{"d_model": 128, "head_dim": 32, "d_mlp": 320, "rope_base": 500000.0, "init": "uniform", "lr": 0.00949, "decay_fraction": 1.0, "train_tokens": 412600000}
Each number is 128 + 32 x the weight over its row's rms, rounded and kept within 0 to 255. Layers, rows and columns count from 0. Numbers have three digits each. The size before them is the row's rms in percent of the matrix's.

# up: layer 2 MLP up, 320x128, rms 0.165, rows 80-146, columns 64-127
# down: layer 2 MLP down (transposed), 320x128, rms 0.148, rows 80-146, columns 64-127
# gate: layer 2 MLP gate, 320x128, rms 0.174, rows 81-146, columns 64-127
up80 097:135133114183178098130156102162137161156152132170067071091113151144132156112097173093073114132138086107164069105151150132171109131123151129160073127149155171114142115054111137171122164166182138
down80 096:172175113144155152062125143112121149110120078094169193085142099162234112098082156129116170144163181162171140116176109104078158131083124072156089158123097093120143065165103087209095114092107180
gate81 093:090112110108120094159081077140163120178108110139217117141113140161100156151134134115076122225129085138062078121103080153135103169141133131113119153170146148123123097088144104143134136136152082
up81 101:152144141082113096152119115151117147198080073132149127070128115093117131104109093074122116155172080109152063113082113124116161078120079107093160144093126117128100141096125162150103129155129114
down81 105:072140031108130134112091126139138155088134146144149138159089156151161166136113146085074160174119139095083132116105076065133118155136190167119136117153157129192083111073108085166178070109099137
gate82 095:124171053117199176152166171080166135124134159160157112136130138200125120135111148146095229192117126150159195144128105156123108175129135134161124140137140111131200159178118130147152146059127191
up82 100:128184100124106148176031109146103109113092109175096109137102216082072124172078127061128094119137152112122126139164133110191150152110189118159092118080195086134151086149087114190183092078098161
down82 110:082145149174101118157046106114110129117154102152145137143145203118129095107112108091196020092120091136114081120142152141133105171091134134122129126074149144150127140165045088180136131149097136
gate83 105:149105129108139138144097126107138143145110130158135179132199131113144145114135098113152183071076111183163185068106160060094170161090069119114082196107170113064078129156133132138154183153123077
up83 097:119113127069148140159134146090053180172135165100140094128094084164102133142096086098162149121061151118143141121169112135113190149083090116147117147107152137105146105150150124051152141140123078
down83 099:137114133109133119118147081104082157168138139127112109102148090117137107166110099187184185117147153159061127107131134158152130133130108141091047139127135119068105121136149120142129134167161141
gate84 093:155115116143150127120157118084126157120163124153140080151128136199092149105138137180189095177119159101126104113125107208185150133114170124164163133124162068111134170131171163142192122135108164
up84 100:192107148057095133105082123122156174108187187156101091208142073135104095137136099128149119168137105111052113159116091112127174120113117147154138158125103129155079102108138111135126122174096079
down84 106:156089139110079149117124150141142194053120103153140147193123105154118107159109103155140090147146060108098142115087110146157124063135121119168120137098120142204137149103141150121093114145159073
gate85 089:109104170125118117109110104203159107118141103158150157141183136116164134076148127148141105142111134142150101131112106139060134184102071044090139155136118056118090115131149115140152177111071107
up85 102:114122067099117152129152162136124141067131152108102109155152119135110184139157163116139116147096104129161150165090137121129137145193132175162123080154129193129138165126111143132172129086141150
down85 104:163191149071108111184194165166145123081130127110094100111164179126133128124144153153122124095101107130161159148130125088137112153106144184136171171163138140140111182157146186136106185144142142
gate86 100:143145191124101062139089085033146144140146194101124101111130106136112139154201069079094130143107161162156100079116202085116162113134101142133169143080161149170094143111182070112104197142093108
up86 101:208197173114093157079117141086144068084127137111125156124142108134124175113184114100094093132138171071124121179115184111114137108157166088156149117105120117119152158146114089139142128110115114
down86 098:061131143151136093161147090121136103134159138119095095163144126133136175139126099102123155115100107140190180119117128203139147130113138178078173113106111139140166111121194099142072121133226121
gate87 096:153107118117101099162115126087114096147139070067136077136111108148132140105146146181062125124134137137079153194112167114101141169112135169138107115158111203184159145119078113136094141174125094
up87 103:111155120128153113119159209156138083190127115172181091133100115111127111174117111138104184119128134066103177116134117114172061172147126062149139156104156109139165109159113120086169102120102087
down87 097:113122191153165132153080138170152129084111118148133186117162157145163202129103157100121084159140129183112137147186130119078126093112119126115156131123106137120088061114138059156181188154151122
gate88 095:124116115138129099145091090110188112081135161105151119145029123125158142111068141151131159176130190164133107140072161063111132205143076142119088078157101166145166122089142132180086170115110137
up88 095:171119159129101144135112143163079046112178121142116122150092190110185084096107163151080168141177131079149084108196073132141130096066116111077124153064127165115171148128159108173143155125086100
down88 097:107088143118119138119153146167087077132159130128132076144189087117124126165079148136086133107085119145144122132146161140111149091137162160117108172121170069188139171126111128159098131132130103
gate89 091:111108148117128197138153145104113137155120118156090125087080167114184122114190052087203164164163174103134191071111129123093186119143118162088138088151088122113117131125115128091173148111129130
up89 091:104089142132150140149118092134136124123161103064118078136136092128157154163070177073159072136141133138125027170120123101137158120119165079142194158107126170139182124103157139159104053138105114
down89 100:097123175150155105172149113063156108128137165123164133130090138104113138137102139138195189124138100066116084156177081143120120157135127066138127184152125100101181186156175194113128107126094095
gate90 100:122196125172158144120103207087094123158102169076137180056146119122117137168116141104115158170114137059150119152176147158118163057141176171085116160098097079154140153121107194116097169113136116
up90 098:172145079093113188153124118114159124162120072136128153150095119149136132100136158141100114101110133131152140108088221123142102154136085139123080115109163096150094124141129113151134127139156112
down90 094:111193130095153125175165149099113114110158163123086130182076101121109124132125128165117173125157114107136085136110117091155170152172102149176175166124187082160090119131175126089109156093148125
gate91 104:060128156077104164103154151082131112118152142107101115140138160134098136169068132111106136142081147105152077154210109138186078099116058067164142115136193081127150106135126134145187135135132131
up91 103:117145138151103183111115124102155145144212128078114136069105140117189098149112135095142171108164103157146038108094129099109126091130157096112114104126113133082180111127149118123153169121198129
down91 101:155125066129130112095130159150117140128103156064153203141092164091128141164173164064167133163153102141143119157162146087079127081195127157143096119120090130146070150184148142123183155086115117
gate92 114:142137083112124083172136153161171056174122161125090108205116090207139111105109125082078202095093133127108141134124152092195177144076147117115133151118110143141097162093147134161200149116102113
up92 100:108105133094152143149149151141142155149097095114102093077150129103128129173117172170155140122156096110155135093069152111136063153147112089150121095165175080110166068175119161151108144096205178
down92 100:138152113121114160152166123110137128143100103144130085138178147151127128119152144101130111190107072082146116125090085164107101142093169118145106187142109152147152121049061179118085126132126139
gate93 097:124153082128157178142164163165123107111065138152175130109155162107153141117117142096108128174175098121128089186177162091154147112104101068103174061130170130084154095128131134152141088117100103
up93 101:084147140189124119093123106131121123102181155161135169131129190110216107123063143149075126128171126121144102129134136152139137099128138114108183135096100141109128132088145163097132127084112122
down93 103:121124152138163143095126152155140089105153144219088143144137141115080085123135136061133120114092138215116113129104116143099187093087143129093121145069152134125101160133158178129192134109150175
gate94 116:125142106111179103112105159124103142127166179149113142105123136091135135135106082107153158125063131157135170164119092174132170095144110136125147156136149129127121116160091136106093114134068157
up94 104:106082094136114121126139075117160120143093103101179080101038173154121060110109120195152176154062147127087122119131154104091127126140158141095093106163154157110092167104101136146173136136109136
down94 098:113142105104112107145154157172122169169160106105097067079089149163093079081125098192166163123109171082124073088148166123088135152170089146062123157130208133129088084085142108091126161185117131
gate95 098:135166119093143136113121084173153094115113119141137136067115127115138134189185107204171088108149102147092166175124104117149128183150091169185042111112089102192171122138136153185087159141152122
up95 102:058164120139113082136035149132122113149150093191162114132160116104135153138111158134190101083091166087161149203157147146156075174133115146157140142088059104158163135069125094125139125165148093
down95 105:138071136118187130147204144104177181075129155108128075128126159139133135199059178110112152121111143178143114105181153099097167102077105138134157148157092120117124154167138141076112149121143105
gate96 089:108165136099175172108182094168099164153110168120103084065099146142149183102157105117127117157136101162105126109136090100112171122184132147059130192132108149128129127130190108119147158130111128
up96 093:059152168113142099193107150106143062137097081190169160224117120105101132170124147129148120149115121148150180170112127144173053163123128138220123108128151067104139093113087118114124113133142158
down96 092:103154169135114070127127094123163142147135140202128150100132130133109142158128136143083154134120134157137083155081074121069168100193101091099164099172105211113191112188184095119145092153089150
gate97 090:175110121098203178150158160141188185115105125110088145148085095152122100122098100222118144137097103167116166136077115145129176134131162157139128117147143051145168128155101068115129225150115135
up97 091:161105177078134127104150135177131165165121106093113130190120136152136111075097155207046127126151086141078146163110132115169142120102204118132149156073087080098105102146150113087154107082078142
down97 096:119103121160130156128148103149126159137116084135126147164087126142180195142099152091077143094106119069120133125086111137111109102127113148180121127101086096211136150203128130083140143140176146
gate98 099:113190161147119100102129115077096087149115084115124163122150138056097148088143120139112122125086095134126158164156149078156131153150123158110115064158058090159086158146120114162122151129186132
up98 102:158166178083090127125119137176091170133159180154126116147156136189118117142175073106093120094145115169098126105096116103160166102100134116146100216059077119079065142098145173095093145126033085
down98 100:155133171174189131149117109103118141102089113145089152098125102163117133142176196165120120076117085106183103162140092078088205162166144134103189074153102136125111167143125159171146134153123150
gate99 102:113211140181141170157157109154064090154081131100123128125114173121085121161104069065072124092144150078084095142102052148162136112139158164130127072146136176168113125119108138155089121132188144
up99 102:083112131121132005138153126102164136132153115161132139169187144148105129107140167117141091130124114189104132159119097115223113159113093178128063084163169111073121098102152107165123194113178155
down99 103:079139182117160114161153130152157143179108172116146118129087125108144179120122145103139191148111158128041126141147089129153132099128091141069081130119085112154111138089156096142139137118168113
gate100 100:123139128110106189136107089043191121082105132137143161176148110137147183087108157126135107164134168155152101120067122084132146182171116161111091123099126165122096090107191159204092184090045106
up100 104:140095144095104161185054105183164172129136080162102127187154098075160118163153148086121150057128126113132136156118075118122115076114168069061117135200144133110140112076109182165134146139100190
down100 107:144106153144138154109082143118131160117073108132145089148079100138124139099138143209156032107113140095181205156110155170108092072099116099145172146168201156134092147117112100184118168109166172
gate101 088:126116141209105153196123188174126166114123133124150078163090131130142087143095144178101126191123151121105164143110109134153094136124178123147108128136172153132068130096128171170063090123152113
up101 105:125131109069094090067142107135134157118103141154141168056082145103111149102130141096146126153128110087141148113146142148113134076140102147108119147095142160109111183141131109160216061178123170
down101 106:131087140094131091099115142110110090102032074145169167086110129076126131100150113132151101143117079141122154125120081116089130154137160053155133103086118194100093173147100124144192132163145138
gate102 101:108086079181153130138140201132136145140181075077175131141140157102116084151121082121127135177100153084079117140134144087117159136186091100129076146093188137074149132135129094116171098111107111
up102 087:165189104117125122108076104084140168118077173121147133139191124160175098165150085097141144142114136140088169090133164142188093185155083095119177105087197129148118091136104091102114122116145123
down102 087:180110110123151126147131142098098143103073128179107073149208117144087111178201113163102084088154109181176133137108161102119108142128115171114121125115128197087137156136095124082110156128122151
gate103 092:096120117125117104205080088171150081104168213194138131110169164145088129138125148163144136068067135137123156122125096101098124146119133146184119142180108149118127133077145073117119107151122138
up103 101:140136129077102147108135140104132102100127114068134118136166088147144140085143146080083057144152141201167120132159131135100127074100120092155166087103110166095174148104145156070112102192105081
down103 101:145132108119086110160135089106159147153117101130140164088115082118167171153103131101121100118143146157145151175082060085133124140138139142082166081073141171178143159135152155132150135160153080
gate104 107:125090088129150062142122134106121101120172121132149138160181075111118106129182133103141103150102122153074124163098172125148155089111187122197098163095107121109103170111153157120094120170127178
up104 105:133094090183115151166116184124166150158149087103112113143131163091098120137114088131115104129139179157101164084141168103084120098111186101106134089064148138176086176076145136066116158138151106
down104 105:088082117143164101114133132124150085192156147123132145100140100136088162131122124101129122042113144133142132114156152130112150132153151145168068104111148149170159175148141097053141132144101164
gate105 091:158100153144119133171101123063084083148116108121128177161174058127162151096078123102141130159180068132041124095086123104113163170118100148106119145143085147128153142097105161181109146079076054
up105 102:111095117073082133123132096119125076120154070103162130108119101093194084155180121188177098127094162139132116116138148110140169106165125122148107204094129093081120150152113133131167113147047135
down105 106:108105108116161152142201045114110122097159162092139124148165115119174097158186134179128150126121116102165157144165187162137168117096167084143081155105102128121122106181119065127170147137138144
gate106 102:136111194143137115101089107137127124183135098063063115118145145104146129151133047121077141114123193135110124162178152147120160155195119135122126122109154168087113094038176165178064152158192101
up106 100:145125044125106186194128107124119154083181112088167189159153091151132153128089123108170099132127114121105049143095097071143148176144124104104106127121138132146139096144112149190192070087107139
down106 096:110125142116118158118136178127143164119105193177127196112130135152107105127132210104185141094115119164131093090157141139171117132154129178167142102161121135150106149147118147191175096102098160
gate107 088:146123130172084129146135096159093132128121142116124057118144123131141206161152110190095120089189117138134100169163079094158142094182177105146084151078096167097106169094104104145096220104073102
up107 094:126156162176117090161077150108068133151167105122075113096153105160157101102115117179130115142172125205115094155105143128122148105159155143163069194125097108103145163135095120124064099054107120
down107 102:127168093197157130164094168154167171153163129145117136135136110089156112139118158124109109071089098098121085112141153186134150182143143123103187121148146196120146131091179143120110149139109131
gate108 100:124146113135142123140176157161119110150095129133163183114139112197145143131150055090174097165160136098129109124105101117090092181134145076066102172083119085111131086174178113135117164131154106
up108 101:166162144122158128157148120077144152108126199124123076075159150224130116154134187135105159144098101150120135097101121109150109139100126132146132136130213138118131135121096129110119157124123182
down108 099:108118155114142163137073147144145115136135108154168197167159129139135092141138159089079116161091149186133170105138188188095123096146081135143155126137177166147085168077131197124118166091132181
gate109 106:140099133135152085126073129130139108113157098165041180122160122084144146158139120074164148090166174100155168166119168151155108136121174119119126136175128135126168092088139114104150125097109141
up109 092:133108127118184125104135111152133169081126083143048168137176084107100118131142082126073153153111157136163165152133108109162146125149111104135103156063074181113123160113169090101156144115073147
down109 086:073127123056052197150166099148171106118137187052144125143164106124130132160130102133144147156109145140093116138100157149112112119157103180118132131118121139122092156109155151187144080164217071
gate110 106:157093182151101118167073142133182099157129128095094026156137145166093158037123163102139133096175149094120139130107156112168140175145122161169064156129115083084072110115107131141119185073155122
up110 108:109103149126128140078195137154094105113169140160131150141047109138156087173096061118152138099088115084101100112156115160103122100173105119107149151146102189137153131082085135078065077178123131
down110 118:061165135169092150108129090164041128117157177159150186125085119101130120177103114114074094148094141115139159152101123100143093132156085164081152147144140172111192132094119134118099130109138158
gate111 095:115120159131150098119133119081076170120073067131157162119182130130131100102115100147144031166113143183194109129123156143071103157116204117125135144122172119139125118145174134093127207118107169
up111 101:121086173101112151099104130123089175094140097101099161116106157082170168161175119166161159132161125171177089121072086150176119165094119131211097206174135091117118120155106145100070082135139176
down111 104:114077171116137080110155127145130143155073143114092090148076139100142100225132133106133108119106071122139102156082135113176150155121066110176139098131129165111118132111121128181135054135198118
gate112 087:170118161117194114156114193077185175105177122147104124124166105126183072139138093078107093139115154098152169089106183112081112134078168124197138167090165129134116118162112104067159089135177074
up112 087:135120125086141141118147067102197184091131098149159124117134142066169145140136087169102113138134095229139082116085171052124164169138145147079155144106125122106105182092194173129093073101131118
down112 095:152118158190149139178101126058134134155157132165098117168090106145121080171165193130057124121138122098056105136133203130158092103164141113126134115164066099106104169119110127113153134129079129
gate113 110:113057048114142114155135157132113168119140074087137130093137157184080143104104204126093196161112093143116173067112103092060153127109089071106140137139136112070154087109161128122112115149152083
up113 105:080063121165131146154112140171193154097140130140155063155095145098081138097128110191098118183118157109186138083113110082148100186117087094138094134149128101119092123143156158177119091123176141
down113 113:104115176155167069104144106181147137098128171149125089157100102112133170147123065116094131217131113112132101132167158113146114118097153121142082123124115067100121094108161137189168105139123089
gate114 098:092199127142019129147094106120098145147128184080124148126095191124064183105104084183121181125137098140119086129131083131129130183126121140133129094087114155124158102117093037165149175100130147
up114 097:126111122108151126139136122069106070115119171132152130117162058176117116060107130104143071186109170149142062093132117126118183113149062128129128151150105120136143113130149174117147125097145090
down114 098:111142095077128131147111163082141146112147128087138169097096176103139074156113109175112147174139124105181134093139126124135091149161164104090157135104125115157147114174149073132097085129072093
gate115 098:095134096115123110104100089143148159095140193133139160113125129132061154125155050201121114136078129111178079135157139148140135143108115121166094155174102114135144078148201096145054183100119107
up115 088:135099171111141104124155149106113093149155128127110101200158127121146140147174165185114120076144156165176119171132211140134149168146133161152144129146189087193080132128124119157177149180122106
down115 105:121148127111155130147212178105133088149121071151128135084157133109112127130104135147110100116139166186189100065181124080111083165175175171117080132152114155177155124101065096115144165135167145
gate116 100:085175133138148145176112111166150130090130145171111065080145102130141078075079110110089140175131126119136080139178119155112096147121177214120069109104159153140140098188135089161118075097138138
up116 102:120158185081123110088110133050117099160171121119165124119099102143120138125091140135084136164096078194147105098106139094110144147194149152117129122082130186139147142076149099093156156178104136
down116 101:101162141139156173105141190085151118094120153130116092089070122166162181164139128159116119106130116049109090161114127146092112175110194122106111111134071077114151165174170119142126176123105135
gate117 091:159134129116184202151138160169112137132086149178109119159178121175051151167035119111106151098120124163165155074116111132067134121173084138116155106117172172136160151150149155115142134178194145
up117 099:102137216104091108091117123063182121124122071127161119127166123119196129107189153153110073085140115142119113071146110138090154148111156085151170149128108101105088131103171107125031134131038158
down117 101:145098117141106155187142132109067203134105101100093132148150108124102067115196137136127081061088128153163109171231087121128162102099119108110116150170149161152160143125148129084149096132110100
gate118 096:194151134098092156163073122102054156094138140157179141150123122175068167147032109142057109145144099105149107169185145065192135135113105153148137161157114130149125108066142107118123157052137117
up118 096:102110155141082091085165106098146056160160125115133084135137090171111121161163139090093143090168095152132084113139125115142178106126140167121181150074175103147149082102136141140134132108122158
down118 102:095135129145206138139152145133146092172149175129110121113096176105157155126159158121159145106160167114085091196118114114081167087132141082068101145136091145129162157183135204091122112170106091
gate119 103:130129135131122129131177146148191150129101114107117126087107164212154154144088200080112106138160172112051170079124103128122135158133141103090178120142072126155130123193134125138128092131164122
up119 104:129165140099126153138155135124169166111138132162136239118156127155131125090151121113152181123090202079134130118193071143123075119049109117115103150156145153102129079101129122169124111140132120
down119 102:176141085176088126086096131117115097166102107189149177130183086147143055176175101106102068144114132171236099157081127149155140099085135106111136187128127126163181127160122112102153077111126120
gate120 109:125092153174109167087072155113098144102122225110189112119124131132099047176119166099111177100153119135119142117198102126122120120115132090169161144097118102115114133110103070134121123163103124
up120 111:116105135097152162107124113113125153122066088106101108172105162121183161097160167160161073173187075129142181115150121125179131095128148146097166055105109166106157118088136108132132101129068176
down120 100:125153126083128102130188119080071139140167174090137098081136162139113109146081119133091099110179064151130103105059157142120184096068120129135113109169090112136099140141170070136102094157109135
gate121 124:121149141156146104134190133136151039114075098146186138150180106174089190154149152105134104112153122119120066121125110105160130119093140083159111126120086127077091138145160086147142144153148128
up121 136:197129145107066143098136125135144212108175096054133124163144127100158128132136130141062139155146149138155182179113150120126125159124139219146153148135096171157142149096147128161111119154126152
down121 103:123144194154080117104115146101111166112190107176120194096140092164104164132116146108159129089178145164101124131118112111153109113154169180101182140113137147163112171094120181149172167132145160
gate122 091:157094137130082084096175116126109144155135137092116134138189150143174136133117141157161107101210153110108022131160133182126180092117073114100158215125174131075165115086077111126149192101128137
up122 091:133102090121149190113138047114081083117113110144155126084074122098103140134118042146101081134137116123113139032136131166150183115171109097114130130086113109155108158157127157104084097152156112
down122 104:141150155210133139120119152071154099096181149136170108125080092078121198123071128159129134169147134070087123129168127165089146142135166138116104108136134161128129088152143174140164128186117144
gate123 078:166088086088169096128152160188055098099147145156108116149131120170106169084144135163158136128115141134121125144125132125103152072108075167128138145122186163141089135157156090085124151116162157
up123 123:174069136110145153133153111134171183100114166152116123151132079110123179081085047115109151138118111155159128153165081126068139110173078181100098132191163201117141139093203160096102150176134098
down123 113:121133145167126184153133068128173120098091114142103096148169064078159154137093071125066169125119132164188146178121084102112156135155077120091100099127147181147180162117140140109114141140152121
gate124 092:160088123083121175108117117115164059184116167111143132173107093165052112136167116133111185130088173105090094151122062105156149061167105138145125142154120133199109105179170138205175155131134098
up124 089:168134154133144096150124185144115148121154139137080157098237126170142148120152168059098088113087065138077122080141180105148126180081098139157115176109092120130091148139085133093128125145146095
down124 095:129169132136091155129114150133107122137099143087210109125091123114094125120109098116139156142100169129203124135150072145117087079147145165079152155152148090139145107125092114156071092138168120
gate125 091:125119075110113045133176087113137110150182143108111117118157120104130109152103146187120135180093075199091104167116162122171134155117170198120141089102165081122082115150130073153137162136170138
up125 093:123177132162162109115126089138110140116121108132147084191116165147159092068076132143139143128153169117138200099133161117173039105190167066097148159114173070148083171182134131173128171055125158
down125 097:112141101137180056127105131101122104129090130124133120159128170088090154129083148130118053182147139147213143092169121098042132170115142117149136110133113123153108150141123173072154136107073124
gate126 118:098129142160140096104172165097165144093131108170162129122096109160128183134155128163134150098149185130093201087126161121127092128068143071153114104110116074092115135145181066161242190141097155
up126 127:149106089079160142118150157160129156159144113109143095114161104086138129120179113186166134145157100111096124127056173114110097151098174074156133100116145089126143115164073130086147141118214135
down126 113:117080163067160134124079077149130043146142088121126145155165091157079171139190126158190087136184110135170163136092109163147059157138197133149118107047149146154126112154121089122110165158167121
gate127 103:124139107110115083077132125128096168097079176168106083148148130101130152099068177100112081108114077129139120147139094124118176123149118155101110110177141139140099102168108161105131172117071127
up127 093:093123155125211070130092136148147173154108155150181136158177139124170095125158134160118083081151111127199142095087113062088147255129167139148160116145124121129103079114093146108102110110115085
down127 094:116096118156125152089132162178110133053121105137091152103130143149127134156085101079163144094106085167124088159170140089098099047105101113127114069128030140091157158201141123156148156117145134
gate128 095:083091125068139105099153053126134077090121110077159101106122141190124109100124126088083149060164069149119164108124172129102140096178152091142186107097164138147157170138133138155058137116086185
up128 094:119099148096146089140153121148174054108172139175072086162097075114135110095109132158075094125118045137124132143072147070172152136128096161109095121133118170175130142098150110109160141164121109
down128 097:127124127106123146173089176128075101152139122061093094152101109106190133119067107148146118144126101070096123145073139171187134141122155124148055155146124142129114078137151088170116082079177089
gate129 099:141185136145116126091164133114161079154155132075150111107175137136129124088125149107148140149125105188143069138149109115149171111151179126141094146057086122069106075143159145105115133091209134
up129 100:136064101085083138112101147109127141156096145123123113120078136095107123215113136140119127108129114095110193081130165107120107102109141095154107164101177117147162124127080121071170097137166125
down129 099:119165111143082110112125023145105167161155136203129114108089161153106099080152159146148069147078086153147090129112111096094108025137189138126134152137117148159085123127153114094093080121077178
gate130 120:165098148148136053164123113174151062195136126130144121146142100160080138127136110133118137127182113144110160121131113131132116206080156117183099090166143069080170144086120135129125139105196084
up130 132:077143131125111193092131180061129160083095092124073172102071192111148134097091138156137106185120126125165069160182152133114146105148181114140156149106127195114103139117124101121119092155070114
down130 115:132136139112092144123169164079150122087120088172113222133076189147134101172072170143168077117150131082173089151138141150123123120172151141131179105095157167150130180113096139080189086125124056
gate131 107:129137100090121120140108125115137091194172078139102145102117081078185184148185105091181152103133085123092122085173118170131128093085133127142105153175096090139087141180109150111146104164152187
up131 117:190107190144139119101201144144080150076102106126163092144146128109100093139135122190076115109163126142115192176127115074155106136116136088147119096096144156135172129090105170152149197097082124
down131 112:120163152128156125104156143099115126092141088088141061155149111144118157140153144182082132164139062121096126160178105120178156080158111109088168116103129195127142170132121146112150105097087107
gate132 084:165096137055149115127100131100140125149152092125131099169130132166078111137116139152034121137141068150142136154147156097133127122178161174146135156141158150112130131106158183134220145151118081
up132 092:095121185107102164083156140168050077089111141071136205103127067077167117150123064075171137147100127120129090128130134085105109135137150114146116165097153130210186153129075081117070124131143144
down132 094:115129101135148076219098140129132120101095143096148136153119154167109188125146173154123161171133132121084116119180077154139147119128126122134151139150108125066111130155117149158111123169124131
gate133 107:131119137097157164143090180168185163137137093100103129136133108107130145108089125124140117101124135159171196154104138145166144159193139119154098087121149149163103180123123132113207159152092111
up133 102:118145134213116096095156138124133140128180170166096084066176132184126124184147139124111138134073132132124117110181129207161153160165162141131098137101109115067098204136149186071123164139134119
down133 099:157130130166165165113051120100090113196106114122136031081126106139096117142144160092168155119094126146120139066096127153138131100066112111088164143172160182142151055160196110106058090102163127
gate134 088:146194156161149090155140091159116103159147143148147103144082119114123166110208194105166091127105143139104090137163047113179097089166165144126095141124156122118082108064066105166113095142145153
up134 083:156140104108106157095112099135135112088060111132096179143162136198111137134111076124108167158176142183149085104125118119103138120096109117091135095130162147125140093140143171110116159094122093
down134 097:148114159144147098182108121196129098150119136129140139081134199142090133095068114105114164150121153197153077142119099143112062109181154177105188124116116121099130113012073150163070116125147112
gate135 088:159137096102082162135132140098094121110150079079153160121077157127131152189099106145105147110132171120109117172083062199163193148126100120114125148162103132110159127111105151116105151167158172
up135 084:168107096129083173131154144103145075133096172133157142123140137215126139157098165115108168156155125089096132140131126215101144130145095111083105169138169136084212150147073154148161137136136165
down135 099:179121066127134141149128172148134092123138159154136149188111125146176115090151180152162138125127128119135092098206133148123102153096102169099123123111104219122120090114091146169122158182139192
gate136 090:085119168122160078123098110092099109134113120132125134102123123108150124102098114119124064172135153194193083150137142108131147127122121119112125139148153174174159194126101129150149109166151122
up136 092:170118102072076178121140104101168140114147190141134118119147086137151159132209120152097161121079120163169106147170160189140142134105114132118116104179159129108130090158205147207171142117074137
down136 100:168166132153150137087092169165123144072081119161109137138099094093123154157114141141114131100079100118097096118113107154150154137123076143145151115078092069094174145115134142109116121112116125
gate137 101:153169105156145082136099120103134136157052118174074100146136119127073159100118133164081129083203115131113091128146181071149181103119118148105097134154146115124089129116083145133118174080099141
up137 093:111154071201138143090135171104113179121155112149135185115088089090127197138098158072176138135113102129100117106108156110127157094168134163106190125142095156144133098082088144113084125135127130
down137 107:109208109155145154156132110112131135141096093113103145112161085094160150160151109083112179113093082083124139152049120058149127089151099077111146133100165101111121149147156127140141138110091205
gate138 101:163120165148157086202116171087189115104103183167104096155117072153175096134126108091118146161107153099119092121092223172151114141118135118099115187122147143139110078108168082148116171166159145
up138 088:126131156113119092096145139138093160111098106121139104142111129145197123135119106151147130154170115086134117145108158197200203083076104093143162139131092127161149118117147070128146169143112165
down138 080:068122065120139172032175147165100140130151103111078134135102156115176154158122166116079093104150129148145163191165105157148223104119072088145185129168076121135135172095109235142127114155139105
gate139 115:169103124121096154198155130102153140134154144135081143134149140157146168040183155138079133153133155146148167112117079144099156120137191104121162102152109149101182179192147097130156162048145105
up139 097:146161163112127044157090071104159130137190134093087132172103153112161128136136208146093100080158145157098124102154145149155098172143106171152156123164197145139156147083175180118084162164164112
down139 105:119154078065072160132138130150150132070144095102085105159163205137107135123144136107170121136156113155161122082120092172136141133143075143148106130064114130175167156115144090184129070128129104
gate140 092:112113088115185085134092090119098171064121127140117098166111208140109126119069195171157143093111126143156158122144166127149161127147106146166087161166123132106112118125098122159207160144125077
up140 099:112151114154157113102154136103124171113117085128144118163114161112135220094124162168157073089165120131142139114196145096135109097147111113150130102129101121121122126149176119162154193201115074
down140 098:092144129147115161114147163172138132110147062138091132192107070156160158102158129088088096120188105112168155195100123104174120184148120221118124110116069160167155180081134109154128180140125167
gate141 105:099154128095131118112133110108071140163083062173117146124125114125123116137158116105162162171121084131097111151118127117172222087108068199164092128077073160131066113134186190088131082077142137
up141 082:124131058163140083170134126089126119148198163157092165075203128134172083105085149139111104137121084170175090163172142106153095136103143113164102110130107154093093142119060128116131137180049131
down141 102:065158104080146112112086096155053169163103124093149119114138075152093161145138143164141148147111144181132174137094113097173140085108108233130154143069084144082049079142186164101098143105162123
gate142 109:076058153184122106102111176080169142042162160146114088139145130084099141188114141110129151128134117175096125179108122086128093085116132071126117077139169109157143131107162107192114157127101132
up142 095:101090118149095106100138138131152148111123105117102133176067088108119185161081117109158146102085122131131182146127186123144166095108111180079088099121135111126084190086177116151157169165161121
down142 094:147178145103080136178129082088087160196091084180123074151156090113165128177138124135079145140096096114084185122175141140182078165129114137108141155142072115117155140150089135113140079071193134
gate143 098:129126085130082085138189095147117119103149089075104121090121118130128175090121078091131145091132144090095153102170157100111121097099108084113114147147196135108132089117146108147084197147122151
up143 105:052087128115115156159170133168127127133135127059152167072158136087130154132117143114148148125118152205138166108082126155099132124074114115154174078129069102086139117182172072062179119143172165
down143 102:110117160080039146156148149154119126120131163155155134144103183121121132161142111120101145153146143088156083177120047124092137125150135170150153138138101110167120132109119084094137146173157115
gate144 104:108140120180174075122114139187093148118135188143098143053116118043131163081077148124105106116179075096072101162092090163078135064129073087151138141127079166119125143112117120150112125163100148
up144 097:213127102160082218136133155140138167168140170135132124113107139146104057110083105179138139126122206157116128086132109169130058114114133123135143142096179116045156088086101115086096110116192103
down144 102:147130131152190152158134139119135104185138147068130104112120140117174113123093125160144131132111199152060160108140122167048175080111165085188145089118182133100121099119166098136079137083157112
gate145 106:112126134108158102133096166122140087078095140156096098088113139118151107126123112151142053136074163138086179099143053151055105141149146116133079110077177165109125192186134143094109122139122110
up145 093:152048143053066145116136121108172188140075136092146084104103125115113146099122107139153197115105114175125165113116167078176194104124115172131075118110145081104187103092135125163165107139096139
down145 103:125146112092132133188153099145131163123100118133064098159035183104113129139168121115145166179121194127116189141103087108046161093147086100166131114154117153108156151119062157142165131078107138
gate146 098:110147138042132140116081131140139131103160139116116132047106110112094098193111098165155113167135122130116117145164089128117198131140123180167173104129135075066114156153140069134082101142079125
up146 096:157114176151110193111136143050115153098126148144155122098098120115143176133093095121116126084161156151133054158144108140123156051160127121161163169175170168066109090122138203120060093127168055
down146 103:131124121123164149114094135137065134175185101097083076134133114139092116138091161110098113102199129096115133114166159101178117126144084116155101133165161108181165114097084110111113063106077147